From a checkpoint of a small transformer trained on Wikipedia.
Training: a variant of Adam for these matrices, 95M tokens, 11553 steps.
Each number is 128 + 32 x the weight over the matrix's rms, rounded and kept within 0 to 255. Layers, rows and columns count from 0. Numbers have three digits each.

# layer 4 MLP gate, 192x64, rms 0.237, rows 72-143, columns 0-63
155183111110127125177159094149088134097138135133136071154106076123144182112127095132106091173129160151038084153121147116156110147107162121128190105103204176083195080092125089114131089094088128
157171182104097125129096135052146139131177141137139098122170117119121144092161130098091126118116139074118117136105136128115097088061215111108154131114121155132107134056123097104072155222171061
126145058087138105173157095144124087137133126169128194168108117155100154125114135164174129080164092104106136165119072090115131117073152197112127102113172150113125142081151122126146129123073157
150119134135084115145115185136082066114170167164139153133073140165062193099103149158102126119157113082162115136111118163133096151107147133072174088125105116112131188108111094186103095156131070
164123158112115124144154162101176132152177158117110139115126110099122158119128120123123134155124157089179102155103075132099111166116177057118140130103134136125137135085143074139119113185138082
080178107081183097148106116154069132037080117172152077114141065134090146069144184049131120115067149186148091136112119092137082155161161153160170147125101193140171096200113126106127127126098173
067169099104202123142131135061118157161080143083167098074125123107152081139130092122147136022105096073111156099106131104170131144151084123128233122071169132133105162092122187152112092150190149
097105130138098167122120119144134145149128112185170174115142112148139092097144143139155137087113148127160063117070134131170096121096137118078123132148156216137142083108138134083117095084078123
112116175105101152144128096118137138224122130080138103119153058119080164127092098181211176140149134119128068084131149143123111136114142093120143099115168135132121142099103203104169096165133175
088179106100124121110102090108107175060126083166119093101171140144080162196132148158125119105131219130103088136135095126093182178155162132124136122118128169135141097119046140158150146176108110
105124132045131160159179124103106195120116126179118094148111105141169178110164130123116062065131196168120101128065126128169100145077097130077207144104168186107134136110150140177110108122132151
107177167136113110169112087043092226056100133135157104153140155123144177109106157149140138123100144164157098112189154190147137144103127147138145152143128091126200086172154134086183103134182165
072167185110169164174191062077067198149102089186132082150160110114144141091099078145196078122130176122165065079116147121151138158114152085096198130143156127148123072136066161098160167120120177
101168130030179161098158097156145152079092134113155106176180057131092131142135165170177149102144207136149113204132125117119140125166181100081126100112140126078176091128124114120199137114146201
105136114100146138143100118143120139149118105137132155124123138111132081158098101142148153104179127098105111130159109150119120047077147129130145114205104083128140122133168043107162165216095144
060221088041148068138204079102100178081078051179199133143139150140086103158079120152093051098096085136074117086100180137147095183167114098145124125122078115121132080127119117083107207155104111
063186118145125125164097132080115214108207124183161142167142093118182174129113197153108132133116163119159057091123139116160138190098114132117206157085134109129083088133115188135178149109145152
078202128099187052156130129163091139079109115099117135128126074229137162229090115149080083126162128121132123114131125204189098130116146102166155156118136188132130142142170165139142149086131177
117123145032125090156181094127104138151119181074102108178094074146077152186133101157151105144155120137126149104136128151157145174132089063182121135136137132120142121067083094130185111208111107
101174134120108158115153086110142193083140145123120070125159121119114162104074141207148130087107073150115121101125178108176114161146160136154113146094161139110135098143122205145118148103190173
102169137101118118130157112175176082122152135171147102106107087154120093191121101125165150135157160138135160181086135149075124165128105134121128154086090202121161117132163159187096086109105132
178125082088135141116105047107133145090145173144145081150161068059151137116164082175138090118139165158137112120125096079131111154109147129116144145161181161147112136073124124146155127142141107
083180084113150116133159093075056141069146103166164057123128101119125179098066160093156150144093110091127116080154138166133124122084144144169108128129141091105130073099120114089186088141115155
129129123117141073176170100129099103203159151103128146129147189235099125136081177131140153120101133119140165104137108105162097119083155115137107123103104123089115141119188178107138100093127159
125151141100155172123052167121096169153113128158111112109080095115171092179152111080132120077142139147082176100076106162168094106162166151113195164156148143102156161102131206109178148160102112
029163133110132092120147132121119148121121105157100076194131132123101158146100131076124142110123164140141074071148217083100127130132164135113124141115097121156130133148097117096107103119174130
113186128095144108110094081113065137097062115093149146102134105149148068086105111154129145144059120173095159138091081122155024111177148162143119118134154174172096148096113188128131104153069137
145125124118174135132080150086120130137076122160150172105081092094107093100102117075173104111147107147146130125136138137118150099029101156152161114116124168112145135108142123066175134171080132
128130142117141195204174091105141143131120108125127083087142123180145131129157107146155179142141166147151154092087155139142069202158115089095113120142086160119135106089076156162156099101131106
104157135143160148165102108084132155162113078076138095092123101170138080182155173149108146136108117153105083179204152177150144192131129154153133115125128154141061111075079139111165085112066120
057229078152181158120109076140137142098130086120217065132098118154101164108115149168114132114169120170113100180131112062109062158110173144134108117098137162112196125106116166130140133154139149
125119106094072193136125128126128156163107136071102095184141094165103171121120160111105160148114156151174125062113147151090107157107117117097105161150093140109180138156122092140086073127150147
110135144153139092149138110110112136078141172192116096163137155075211172106137141129124106143145141132156113130141121107116123189115129113151131175119145085146138115163175119089088122159128104
161136166123110150121128120145146069148134135080165149113186070192156227081121144171122133139130182102130094133111094185128087141098143108083148090128172180118080109088095126162111095106141138
112129128137135123084116111111128138103114162129179120165131152107062084084140178102138138160084082125136119094182192155158076154137146161096094072113103159121140096110072123088154160117140078
090163121125120120169132154122157153145136146129137132087098101164101134078088128121151120128141097126181117149129074140160085135099124103078133037115138130061147145116120129151137166129111134
119100142122121111125130142104142156102115142186141087095139112103135144133157136173127160112093149130134116136144123122178157116107134136087133201127136121173131126105105079111134162167144155
120133160102089147143146158130167135132067124166136132119153130162179107106117071157093130177124159158111109127091128096155138136133123061114147087148169095132104137092128112117131066168111078
128137103145079150145144151173119096095112176134099081116163115178068095127069138129130172144130120087091114153126086118173074158081122097118113076065148156092143130175050129119128121139137111
125150138151165140125103169070099170098188187095111097148058155112110098081110120077144098136082136152113115047141188122238064132133195139131173072105136128116132133113095167113190149123171132
102149087109091137136135100117177146126118140171166069157183108132115123126155162119104122052128093097171125143121162066119085135097187121054126144048147168131118152082080174105100162145120101
174175128140154104116109091134176110118092070100110152140083106187109168099125147158107158094113119081130161114151149128160115203129145100166179097081156120129152117182171186178120108098122119
087161090136183129121132117156079163153110088141175085136152081169161110161157095138132105074184126194106087143140075143125098118154101083086184140105075117113116150136179180179135163183142142
124121123081184149134146116129015180114129108114183132116146108203181112110118066141204094050160105164116083132067151180100095118154183047170154082077127169116149080127138187118105107148128139
063136143130138143075114105149138132159113116139161082180147102175089146202105194112143183071080114090163146069110106120217096137153128139148112134111106160144165131159059166138155169150180193
114193066131177137137108130125093111112098119169117135113119153119132188142053099124159149098126159120137162110085097106112147137144056153151126139118145101088141101166144121109169107099113185
163128142153107132096142125136145094143179166093066148105142145123146178103063170128120135176092142066141167108092129138127133132149157137101147110093119148126128158118097126152179083165147095
077251102121149106118096083106108133083139140132166116153143119117185184157088115111087157110144192126144138149142142167159089146176180157129127163111148123157155134076126188093107140170108136
073089080135182135092134112149142144131107135145101088063109127119105106134129090125166128070158130153089096163142133099155104115122147164101108087136143148141107146110108110145091145163128091
104203146139213110134130149141122149086132141115135109095077144113122176128129125180121094174125117090082115140111083166125124175121148156128159077067085129084109190073160096155107106129138126
102107156107127191142130121129134131146129124134132140148160131129140133109129151147175143101121161187184156129127124127095147129132140081115116172137155081164158104141114157122157153121121125
066192101090161155118139135114116183144080111091101060092173150119133093150159130127169163060150077168088155095125169112156126135096095103106122065101164185139166135136137124090136200150111197
194147135117124087161120134161155137142118070141185145147101150156133173152126171093072139144072151116086110109127133105135090149114179155156141126084060161114131155159112097150107179168158125
126223158118204137081144050080131100117028100057129099130195134162116160100103143165086205143159154070170103144093154117122082183124155136118182104108173117120101077109126200163150090177187151
114104127108073160110157133067133137149095141065126093177152098168099136154164136073088110171161099150157097114107158143136057171139117093149109118108125093128135127122070146063146169122127127
129108109109150145114126109147185095159172157118169136088117152106149097162109140159176128162140118132162152135129131073103115125123154120105118168105130138152100161104162159124126167133132140
129111087054189173167128158100130150121105124167117155134129136120205110145147083124168081107162110180100169157084099122106093067125141125159148118104124101053164131112138175067165152101086188
101116090128081152103098133117124145127073139153117123168125144163123132115127085055144081118071113116149126137127179173164098113092161168106106128078189202148171141082059116065088137133176121
108141161185131141113140186063159137131169077089163111069123186140104155192052146123178110075113130134134118140177094113143166145117117150113154071140132107054187136117094155151088111160131117
116144165162065161120114105134133084059124164107161153139149099125126130098160181156156138116106132038144123129071104139147119188068113134114137117077090158138150123177135134138124112146146118
142155110103153126160110104072141130157143083182141145155093083113133125091160155128181101104116112122150166148094101157165151170094096152202145121098144122079105134126156139125191150143133162
161127129138107154191152136113093130099146139093129164174118100129083165122164154139135138180129111119159136126130146110137114152144175075203134134188109082133151144154113119117127113149140081
105154134110118178161176103059086169150095134108142163136127122119165127137126146152145095121130144087145168141137096172193144154136133147073085105059143160130165118064058066131187086110118081
161103103116116107140125114117086174138160089096098035071103136146064138134061091115120092068083101102110109038153108130129142128125184118125124138144153109120158115092084112175157118151157136
134160130130166103164137063146135116108100074123162091125127052226153078132110126205123126156131098087144099139139111182128106159110134141186192104078073129094103173124122102102122116178131160
085144176135148087131121138169131148053116125113185125105187110107203143127132158141156069090072132153139134085100084130153130152108138124130182091111110145138131129080118110165048147137154134
202165104114142162114157176063115157154133106109125121110133134113136155115146146107157142101157095122132134108159147120100133119157122124141123114112169038141125121114054140047145166087099130
120158154110108138164132129191144092138141104152134166129138098120108083138100134134183151113073123109174206116113111117135138099105110150124143107118122156110166163146107121154125121151154100
118226116139099139185086119108063148093152102126143087111082133101161177094083175123112128096114166122188133106113134133199120159136145167150189157127145098049134119171099108164107106090123134
119129157135150121175110128110058172133126106124110119163146147092150136113105148105120188148073111106134151067166143176125125114139140082124145127155085060113137113171164088079189184137169137
126155119143131172120143144093129132183074069152092116105123121218061175139095179114201098155100096097109151103165122166126116118079121120154123088122146133123119113158128191138152099141169157
110113057121152143105109142118163126117174177183169131119133126132168097096135113149103076084140107170101100172162126150124090085074178158080126135072162190113129105106150176130110141118100161
# layer 4 MLP up, 192x64, rms 0.216, rows 72-142, columns 0-63
176130135161090089162103132105086152060166164098156149128128084161121111148114172187100116084170134094201160087087148146100135139038067099085117143071078159127093174177137131211112141235128169
035132187120156100144150131111134173123129143127143147138120141143101102118158069182135143070168206175142189137153109069094121118105122112177134140141145110118086083096137194097102148140179139
124151109138139074168118126195212134103152126152148156168113114080135178123150159136121120092111105106148182098146081117074146166127108136066112119177136107139142141109177095134140162135156114
128126127143127069142168160094189112095089150151090128120177139107133108150150156182145134112082123052132105108125127135139138087152137125117109088154165132090153175091095160101075053150136117
135177098137139129128130130133118124168124139133086201162112111157157131173096130120109135155125149139180107155114163146166134167113188111174152130087194114149150094089148106126111158103140122
132139100128102130179089141131119163100066112095092111167129093120093089114146190018096171170082164140104140131148096121148095167129103153169165138171131207160140084217168137140097097126110149
136115094097158136118134124164097131092169074191104131148112119126101139157097113076140103130147151210160136115119172136132114116153150143166065151185112090122170119172108106025106122103116141
106125128095132163092098102105167117154097099161160095112123072118152057089114064125125153170178124125085080129117119140107148118137156155099086137096118133129081103109112147111162172109083078
101082181141132110101145085134178148128146124095135115109107128129177155128176142144129145161139079087098136097065166078111148125130122177165117110106108104098085218184059155153144137156133152
131126175166116118107128156143146096106127145072128051150108145095166096130107104153139131154115085127059094150094154085167139135104089166125140147171149185094100240091136108093082101139159149
058094093166153124116114096191154093122156116138116078113177160135116124094074138163138168152034098103143107065158129125173112136109204111120078092130095168093195120150107160098134110148082105
100126084111103166090126168094146128166108098146104121201161133117115134080122108079146104175131125077122121080140163139131088140171164101091217141111134153102142095081167122207130119097093077
124108124119083117175137140145127139089176194141093101181110149158171156132129130122177131081048123169104121113232140112146148033125141089162164077113126145088159128117144097076097084151132062
136127160077176139067110118125104125090076144111115150155203083149096156161146136162151158112154164159147119186133141143142195097166106112110137142163094071113170170108139094119182158116125200
116154125107160101148076089150091147137112103112143148062142162155109135134100132145117119126138160089120124138100092137139064099099105134117168071109090152059132169136159099174171155166169149
129129178183119155139114169116075079159177171123117129117130138139176161048194098157132199197136153101152126164178099094107176102064200143095144116149154208119160208088129150075125140115099144
156096144138140088120134063137135101162095113083126085081138135141110117124123091109149150132131134158132220137111124143102102089202134125135094087127097138082170174140168076145102098166110121
084122148146061176100112050157140143147114109140110129094161185101141061019126153159169129127045089151122149133134194046175153119172147126083098096163147107135106118132113120147099168162140089
118106169074078104150183075184110120160144154158040102152119101197136120122148125150150127103147116129129162091118130143099163132106068118123138114169112128103150110119117103152121115190124111
147106164083093136085063100164128157143139143163129119156138099106077154114055077151177087149097077138047113122168135145135136069122135156222067108159174100139122096145161104101110116125184104
075197125148117147168127069101085132127080113119149102115112156191113124148127102131120151114154122136161156144110100141150126157133100148129160076160142135038088135099110185108137143114150154
165130120082066102160179114150150139131142140098121132167129117160111111104170204135081153154146192190156111117060127072112065152114164123094146115190147150154160097119120175131124088121193133
149097162116104218169092128123136147164129076107063192125144146133134075121093095110140172115164150161099122090115119109176136160153155123139144094135122097100158092149110150156103124148120098
144135084125098216118137168083141126073129122129115130084147098125130130063132137170087102144117179107070063175107156090183095114112145159151096119188085094145119165098136115121116148133081057
130126164115154181109076184099117101169182119134078107084072132119214108149177108109146109095147156175126158107092123200102114111146146123147185159186168105110096163095119179125137115099087134
074127104150138123095178147139134130147119068159143110110104083157134145105105167185157079098131119183064110097157229150126142121134108110197135146119084138112153145135193121131098100089113144
164126100139123111135090161133129121053139132161175145193109123072122202162155128152156051134089122135108162113099148086107190134117153122108145103146095145088179137091099124096102143162163146
127116168133168133131095145163137110126114142156123160087083142111120100173146135068172132136152175160216135124088121126086119177137131119166156145163096145163121187134135125147078105138111113
071105171145108082077090119095103111116119132114138134193109114130077131172101134082143108119098108078146130159102098123154180133126117160175156063128134087098119169154132180107090113131124160
115157162135155146177133118076151098074154171174112138088129140174112163143105068151145126191157144128088134093136159039080169122132145135127152105146122090127125111140121138115137151139162175
138117128098102097180194158085121120113171142165086168139182125120118100121142118056058100098126131100170119120105139214175106125125079128091159117157198143118099099124108130093096138124068123
133165190123062114126110071099119169110150145156152139108135189143145080094088144167099146144167134116108155121178138089118128093141176147143104083122132123136100123159099099099077220138186104
129094110126166163133144178127115128150123124105111186077149108112143134209123181147136147147088165172136086139189112156152199087208090154125166127122119109128094132107128128165145165080079160
152156113133112169130155092087129107142110166101070121112133156113075130131117095101090156129166094115084133171145153121123119179112133097178134124159179173118097158138118164086117093103167115
133155061103150141123127176160052061141142134147073134085169096115129125184070082134143133108163119149139122218102099073099104119076122112160112102195195075160081132126119118122097159149117082
179153125198080153124118203043179202069144110142204103178166149096124119060153227124141119091056047088087139114155170110116110149124151144105092125048145134118119116118124156094084145108123119
078110083089170106105080096199141124132132161176169095083131139157135106172129139164119115070154130151126112157125095130122093101092152129082135139114113182142119137129187142179131166159113153
115115131081093108142088134161143127116056148163142107118151117128157133113117067102123154156115156161129112149072133124143124129139090079161123118186164061112102135110133116087096104156113094
141129162155133124143110129106057190129118135114091167172162079093095144106119161116111145170187105117091148069159095154132150099124088110114126130208061061126165106107183055084142147166207139
119119171117102119154153083138107175103130137213140205174162145112131142058152090127094101119137184174105144186100168193129104127097134152159097125136053102087104090099163106074065111140110094
089131113120148120166152148122065123152117123107087118075113125182155071156128070185175129157141141165103116158127107141146124153158091113105126097124138148098176125135132182153126128103138171
135071152132101121130106089168118117139166125135134186119134115185062157127080158218145078130117149200139142162156097186118119089114144120100141122121132098167095161118103112138133169081160114
173131125179096160119113217146102115123088110047196144187141065134123159126185091133124119134158146171110090151108065116112129139122156108192146155105083140155097127123146152168078083154138137
048118205112179128084155141218106138171092088142124105152130189138145149130136132168106080104063133174181082061099074178091130140236234113127112133150157081144092116126100122104142086141090155
106141085121095049132131139152181077134133140187130143153133132114131122184095212069088105105103078098135161131117103113143069065158139107137092111106113114143163147132141161130128223120205195
199171130121116205189084152127106112144163152167100145154067081111162180086097114095146188091163108144143139122139162136106120120117105139136160160171174100075116058137104141102054080055105102
107132142101125160101059150141144075126124130123149104142101056125126086144100145124123150122108106127116172153129122079106056109117102184153097169173162098100122172124116121130115131144101120
142057152151069151150097096146156151154130090094122144106128115162143085124106105107175164120082120073055132119119159139154132150083121186167159118056130123147182143142103123154151175123166097
164080098163100107126152116139154107159146100110134165166152179155147095118116181084076111135076118175088140100131059173084141121120186099143096155125063142136159111125095105128092119126188092
157118140127132111156111077114126170168108142134132122139138161089162076118093134113148052131117098136038114082133106111118152095139120071147094080108157083117157129196101156107114114085177076
136106133163130126109149112149089135136128102125070135152112138114129194124198122117088114159119143129131121121148141134135131191203125159166154140179145114141120075125104203120108092093148147
102147137082150138100131155153112172100132142082050105104191179106169091116133112158145144122129091187077126093140165136134126121080148096136103091110168163165123150152141077084135148132138163
138116090093220032146103167106128099112119159192153109139139147122109201154117124159158114145159144114099119104156104148169179132097158091147099144118148121138108160144172181091119092115108127
162143143088117137134139100085103069198062157132089149155138177135138118121070117132130165088115195088176149150119135117085129154120154126074159125152196122176099091153184137138118130132168135
103136119141134116142159124126113154104142125153121109126132151167177144091147105142193088076095162126116066152103144144160084201124117171075186071127099174034136134093135163153143153127103161
145156164136085133114141139129103075135104126111126158152117141136102127076116119111148148188103131114143065130163163155170111176103152150187113134141160090125129060098070122048150124093088116
180054154086071115152181187155184098131101154114132155100121129101117112097184144127120086188098153128173184106111084128110114145153131083138114148144068112137156192104119124147100097139144090
148151127151168101153170124107068094139088143150160117115081189094121134115131118110141112126137150159075114102163105095109130124159108099225102141160152109081112104173158101050157125119090158
153117096161205134149112174054164163097153125103171166121199167136108104156079115134128116165119053167082125110148120130108139125135185100112142120118126081114104199151104130118138093125130139
116131127124120078098163151122121133147127103101135077065083171149087119122104125163148124176156103111123160117214134118133123165145148101178152039127180126109112097130066106156167131141094078
143104116091158152103201159107125155097077152135112086133141144125154123184133055121108124155163138113098067105136149111122110157149116088112108113157131102161205106124089133074076100185074125
184104149113091140144129160116118128139100145093119166187122081119121180157170160126157129169140145130134153104112100100101100177122164088151153147130127119132125160091111116118142069199131085
105110103137172175151125141166136132137108028103163151146092082109131094176073093133131120122108147145105071136072164131168145123126090130112173153157147073148091092155116112133160138096062139
187126137115056136119074152114130123141096130095116132208115098120099178096156152082092170107154102053133091148116111166112106107137105102149110115158092178134145089141102113060122121083117114
043111167120216159105151151153150125160107100125058141106090196147113050163065091123211170080108124161160193105096134140116147129169111116166139136151104152142128125171115184156176139063136157
146088104111192143151121071108169161105096093124191083106175120092116140153144138083178080095129139160109152092102156151078139164115094129120101120167176137150116074102123117156094133114118094
132043147124107138066100112163153142167157152158106189141171067096129104186190177080123144144106093167125158099088122087088161145161147166132100235133127124217090081122158138144110118104175078
104170147147126120142095108100129143125136087168142105128107079125097069118065117145193171104109111072073170142137130130173128110093115107097080082178138155076137121146173123143156105137151163
163106074068193118101082096097158127177156102164086146030115203147177099088114081153170074068083139157083093125130086089139148058036172208107124144113206157086130093061117103124133066117070165
173093105117133060135100170116104093147123156108084096130149150119161082147142120096096180158134092142122190114147115118116173114117168103135085147103142140162093152108096135091142144083127143
152128088132118074125134109100100117095135167118177135118205132094132095117172161196077141117162178149092070179101120106167131141099185162071095132096160208130141112090164123096087136176087112
# layer 4 MLP down (transposed), 192x64, rms 0.215, rows 72-142, columns 0-63
130102184123166086151132086035070114081142156126219102163167108163069187123090188112138117131176150057112102116148147149121125135042054151135133086051135161153089165138165128186090082187121109
171144084067105124110141100139149148139140137137178133141093112080134164165116124170115169088117115070105125110146155144160099171131177139124118158160097173245115166117106090099073125140098153
116108106111101128125152112153170181105159137090138156148072233103119123109157141121117120162138115115166161089110118129135133154159084113093071177126125089158110107101197144123155135122150090
114151152197103067177144155124126116102125099159111160119104138093171125204114130084101123137109125120118120132205139111216127081136144136134127184129139144145131174133116145103092094160097163
182071170129064173146130136132191160158150113129090121081172093103167128117120134118123117114163149130125131147074139164109119137155129125136124145127131162140134111126133103153166148144158078
108085147131095086128073131146094151133175140131136129105142159104171134153114158145114173131154115139108138081060143162137107090124087130156091250173123150233143147078104125146108147091090130
107148138137126142118158103063152144113062086116058164118161099137135126107075098127137120106123113107099161136085135101177142075177150133082158133122162138080160142113140198161112156143139154
135137135110181139118137131087119111094168135089138124069121152187120197087160126097155119156127135139135156123151133135133142120160136110157161087093103084170153196178106129163102126178125123
118144105101116051079149095100197104118105165121155158106141167129125142118106126082105155122111118146194145102130136100142145136101092140103094130114145093095063145163199089057126154059124144
106167156142118081116102099121063143099126082136134122051093155145122126105146126177147083079138087156154152163120119067180144166177105099119112139089137118080121094104140108125143126186090148
096069115116130151161158120118147192160120145156133119224101122109109115084129118194177088106136187121100082143099120128112143167141136115088189055118163176040157128131138131125127102177184114
094203185140110161145159162126095145082136102126163134108047123074169188097089110137124136057084178145108110095120146147177164096080066121161139124119102145151163122161107170092132147127198130
111114151090178122106113108115046145150113114199133131094178134037055108047128108133135104084127162144143111093042131127147116177130178143117088218075126105195130081139118126156171131128148162
170066124195190088061181145108133128107130134096136168139173089129034124136177165165162113130119114150133083176167162083092192110146150154174111085119112123135092117140138109139114111138168131
137066101082180105170070074147124125128136098126161148138125121133131127144054081115115114090154138088115135111151112152145110054113090122120139062169117093122119125089164031113154151147156111
097126129143153076142122155063113141108142149131106116110109143127091156115218108133143182138153167170163135173169119164121106116107193112113099100134116124000131143133109138164179147094134113
121134131130152104143139096124101162085097120134165134105120124134092154171108165164144155153139159126095105140170093139144155179123153188129108000093114131043139122162148132121118133136132140
097085174097089159130179146114107188108111098123109139078164127070090088112149111095105111138123104170112158088127087134125115148101098170112150028163135151016098155141125110066133134129115073
157042130074114127139118144140197128142181166133134146125083111138144128123201110132105090131089090138137156091131086124070113142162084104119065123152096130160098086106156084105088129178105155
146103089163133139148110186101124086123097145106055217103156148120107098123105127096082169102091182096122127101081055125106135049137142165107067180119093131172124090113128085110167110101115090
091152159121175136140093098163107092159175108114180141098141104185126131167143106145142175145139158127146173141114111099132119131129116117112160043146097212072130099118109205167147093065123111
105131072146131125149133082117125102094127144138126110105042164124143089145076123132130123168078128050137172151181175104132147125089189112121170125134153097158071117162115084116142148078127147
134114142097117130124142113088080197122113137131150132099125097135075137091140098111161131122118104165154130102090117145166146080108128094103171103198128142071099055142138085097134092114109139
171107163127081163157076153130129136134153133182148116109083085123119094097048109076073171139158124143074089134212122152108090141125153122096115106164121183104111143173090130082147136165116105
157121100117130097119137104158157124124108137101162133133157096134085128142178115138096144159102107098101108122131157075122151160136165145163052186111144138255109050117091083140124126101146082
124140110106114180108151106143122109137057102125115130152122188120129116119131116154142073138076133083166111121115191115126139137185141163085127139046116139204147100103102084149151149174106153
134138128120146116107097068085073148139077072124111121061128136117192068122114128121125093143124102143155163164099114129182107100115111182120092171106122111103107164145120130199192115151136137
079122121117068062117172089093136096140112139148139084107157117067115139160153145145124109166100141183156102096117113098071188122164100120160102152120137157172077100140149128114141158100141122
103144125100112133176143111121118128121067146117131116120112124094105130170121141152166166185107160167108103138100159135100018140133089144116084096117159157031124118094082130131174136105108136
189114117127155100080134133130145119145153108112169075096141150123104086112143148116137151122095118131167091149127099154100133163110088074137082053154113121103115093077165171116126169116079123
135151105139082166112135117124096147091160159151151055183100116146101161154092152148097096086148133129113103243156140131163110138136143097132136146134147145042143127102115100151182142073136133
154162150161165091094114101110103117117083119128105099152120190147125097117155119096114071134125158103132121144089101111157142139151107208212132116113140158110147139149096160175202110082175141
116098125074036183123158138139145136138159135099142142143135109171163127096092120069138179112150101126127144153100109183117102124115131108099130111136141128035183139101122094113148119160090110
128094115101049167131128144179142175167165157096106096167132103131118125109134055175091153144163079123146129133149121166140127130174135118108097088148114175096123097140145125131127102106170128
111182167166139124130132104110089092120146134143178172102091145136115081160104140157179191114136169095132068107184166136115139151112141084153120152121134143194127094050124154087096170176041118
166198126146048107148117158022217161101209140175226131121106135079193169027102236103121136138095034096139185076140149113109128129125199097095130137022145104068181095124101159077094159107141103
154120143142077154119142131078140138131132133087090162171096121100100121102145116103148119173098153112125149101124175105110137157162142112142073091121107084152126135097079130096099122097139072
150039126154112158125146130109112143147109128119122147135115103119128135135224097129104127071119130102084139165171147130118150110192153106124123086142100141179127126147126140131117115132122135
173074141141103156128093131077113144149140081161170172170113125105102129082129078107134158150103132162135133108173199127130091106158073125157162146162114075089104148144223088124164168212186060
107104083106076164199084111118149150127066155150142164141162162091152102115080173125103154206087081185146086139094111153097053129093146107120079158166120091192128088151145145104155153131150107
114140110125122160088192129124205136112155110114169135170120078125130197131112130104132115125134129138120142141119157149161134148147138152098174107067120163061117166109086127124169134146107173
202110105143170126125143086136109103109104118112099160132089100144131098166134155101117148069123103156114124185138123139167087149101230096180086111119182068165168119090160129081117136162137107
155162156196109078124134127076175084155165097137097202141156180157133105102100155122074109144093102133172147119098140132068134149085107112153106208115103115193165134146099085135124104110132134
089141137145140084110162119200127098133107085189066123134094192173135124108065187130140153109084158065167081131141193142131109166144155077176246102087124045245126183113143109098126106111132110
129159157151178181062048182129119146107144141084195135086124133138151111133112105158117176160122147136167119125117147141075172114114133126055072172140136139240075135126128151079127160121087118
163203164156135161109073104096156118166143140135140121096182155155164161088054104166157205092122149144103139140165095153084134134102026143162115157118176149128131104122151128146086107059134112
124104133078134100110078131122071150145158134119155087167125133125152118123164179157119133146122178134145124120153166139147094093109107126163131209166128140033123126126091122151160132107154195
124117124144097172129178160144142141155163103113159092093173112103085063093148147140168089106142095176135137117108161098170128105122140143115180157222123149080149129156117102072111135142154127
176178107123091128163111127117081145088137152145131125139073115097129166125165096157167148153123126053179129142100185079132122188062088127149118126125116136154096099145142149141163120107085144
176153115131104132151142170123116179151123194140103063128151145108121096174109121129175064116136082132135143106195154106165092087133108131110125076101098117166139161134176171039129089125154112
159142122127109116154129102147149112105119137149132130109148152158123109147028144132116151109130059140120169161109120124116111091064138103128145161120149156072114147117131091131102163138139134
145095107182086080097174111117090104162102148149172159149083123070118160099109131104128145125138146104134105122127127130138159092169177184165114201135109126177128100150187139149099088134106130
138176117122091100134192127103123168186116117158071140175104119099140196128123098170158131163137114158098082142126162098112089103146098200127167142113122187161108126168130127122067138199179139
099058113172109127105129181144067099126176150151136127105123098133158120140150104124164118141117116146104123092152103167108131078157083113125093185092096105221136157128088132114145152118118098
086106151140095135155175105099156149158097144049133131140137071195139189170142076164070156146119113144140064085116172186126091126140127121129149035065138093148135137096093174067099130148152189
134114139133182090133115167138155109147147116131133107076156101098121104151180144115149124102113123116109117135098118149084101077152081157094118130094138141134135141130166152220098147169121153
177148126134056095133122142155137104205157147110097126100139129116057121128188170164072154172121136072140135079183134094145145145136176113103134111140081179147146183128102106168128099153183095
120145131075150138086126057156110138092123079142101108144084112156113112121092058104137094085078120116111138113088203142141113162104120156116160121087065123190123120098087097135073123137094163
205079123168082130158120205098142134100127159119151077028081169099160129141082142126108116120108120133151145138159133118115030108094153087138156141147138115128122093110135177141101115098142156
144153096095098058127183120138131157103123144153193138119129112143132206149104140166133116166132158103124175161120121148174124175076212101152152091126117128115156095160111138162101135176122135
098104101108131123117129137074114143080073142115123108125142114120081178134128106170125090156152147147100105098090114094138095066157085164064133088155096149092154115109069157080101133114100100
138113081121143145132134131144167156127141149126131143094132109126141129123141136173186143093111155143118139176166116116171148079177143128088141123144134119195117115122115161183061112151133075
107160171122077156170104144119117122108127087154092139119128182133161184167120133097162085174182175152165150049150148075117166114108133154109084077091141154074118139099122144140147112179136118
118168081131169089118131171150148154143128133116107084126140117190107075101187129078084122151099160136151185151089090172082114121146169146142105091138143072062117109134120070154143097092102117
033133133102179111130157078216069139159093176175122093074098087158088117135177073124184192102132167123113165079113146137163061084163149092177154154069163076169138109164116074205159131051148149
167181107116108134138147128154096110148127159132111115114212156136146123138115168127117180116132152113083155171105179090102097107130129152158207182097076130193153145137117117098129094153187135
069097098133106106139110054194133099102108161146154163158128158118113065153127144175103148157083164129149130120090119142162111149086118120119165141126096215120119146140215114178140038147115106
108175165162079077102131131131174150130134143110119141092119108101123120115103122130223145120109123041127207142123147119113184122104128146104079105127101155098151158108123106148150084168132130
150138120161213165119144098110146137163155180246078124152162114219109122128005000159238109060122103177098102141233177160148131082051240194161075051079149161177068097135113070177121114151141177
140119086143143098086080167101133068163124152115101153120170060186166136155150164127097117153137117144170142155102084137105179103107145182114132152092141177117105182100094158159107105097103126
153090148100134144188158159113112124097151107166156173174139076173141175106118072159120165133142107162120156172161109114151095102127136154110181126084149127128174172128060158156074151119101130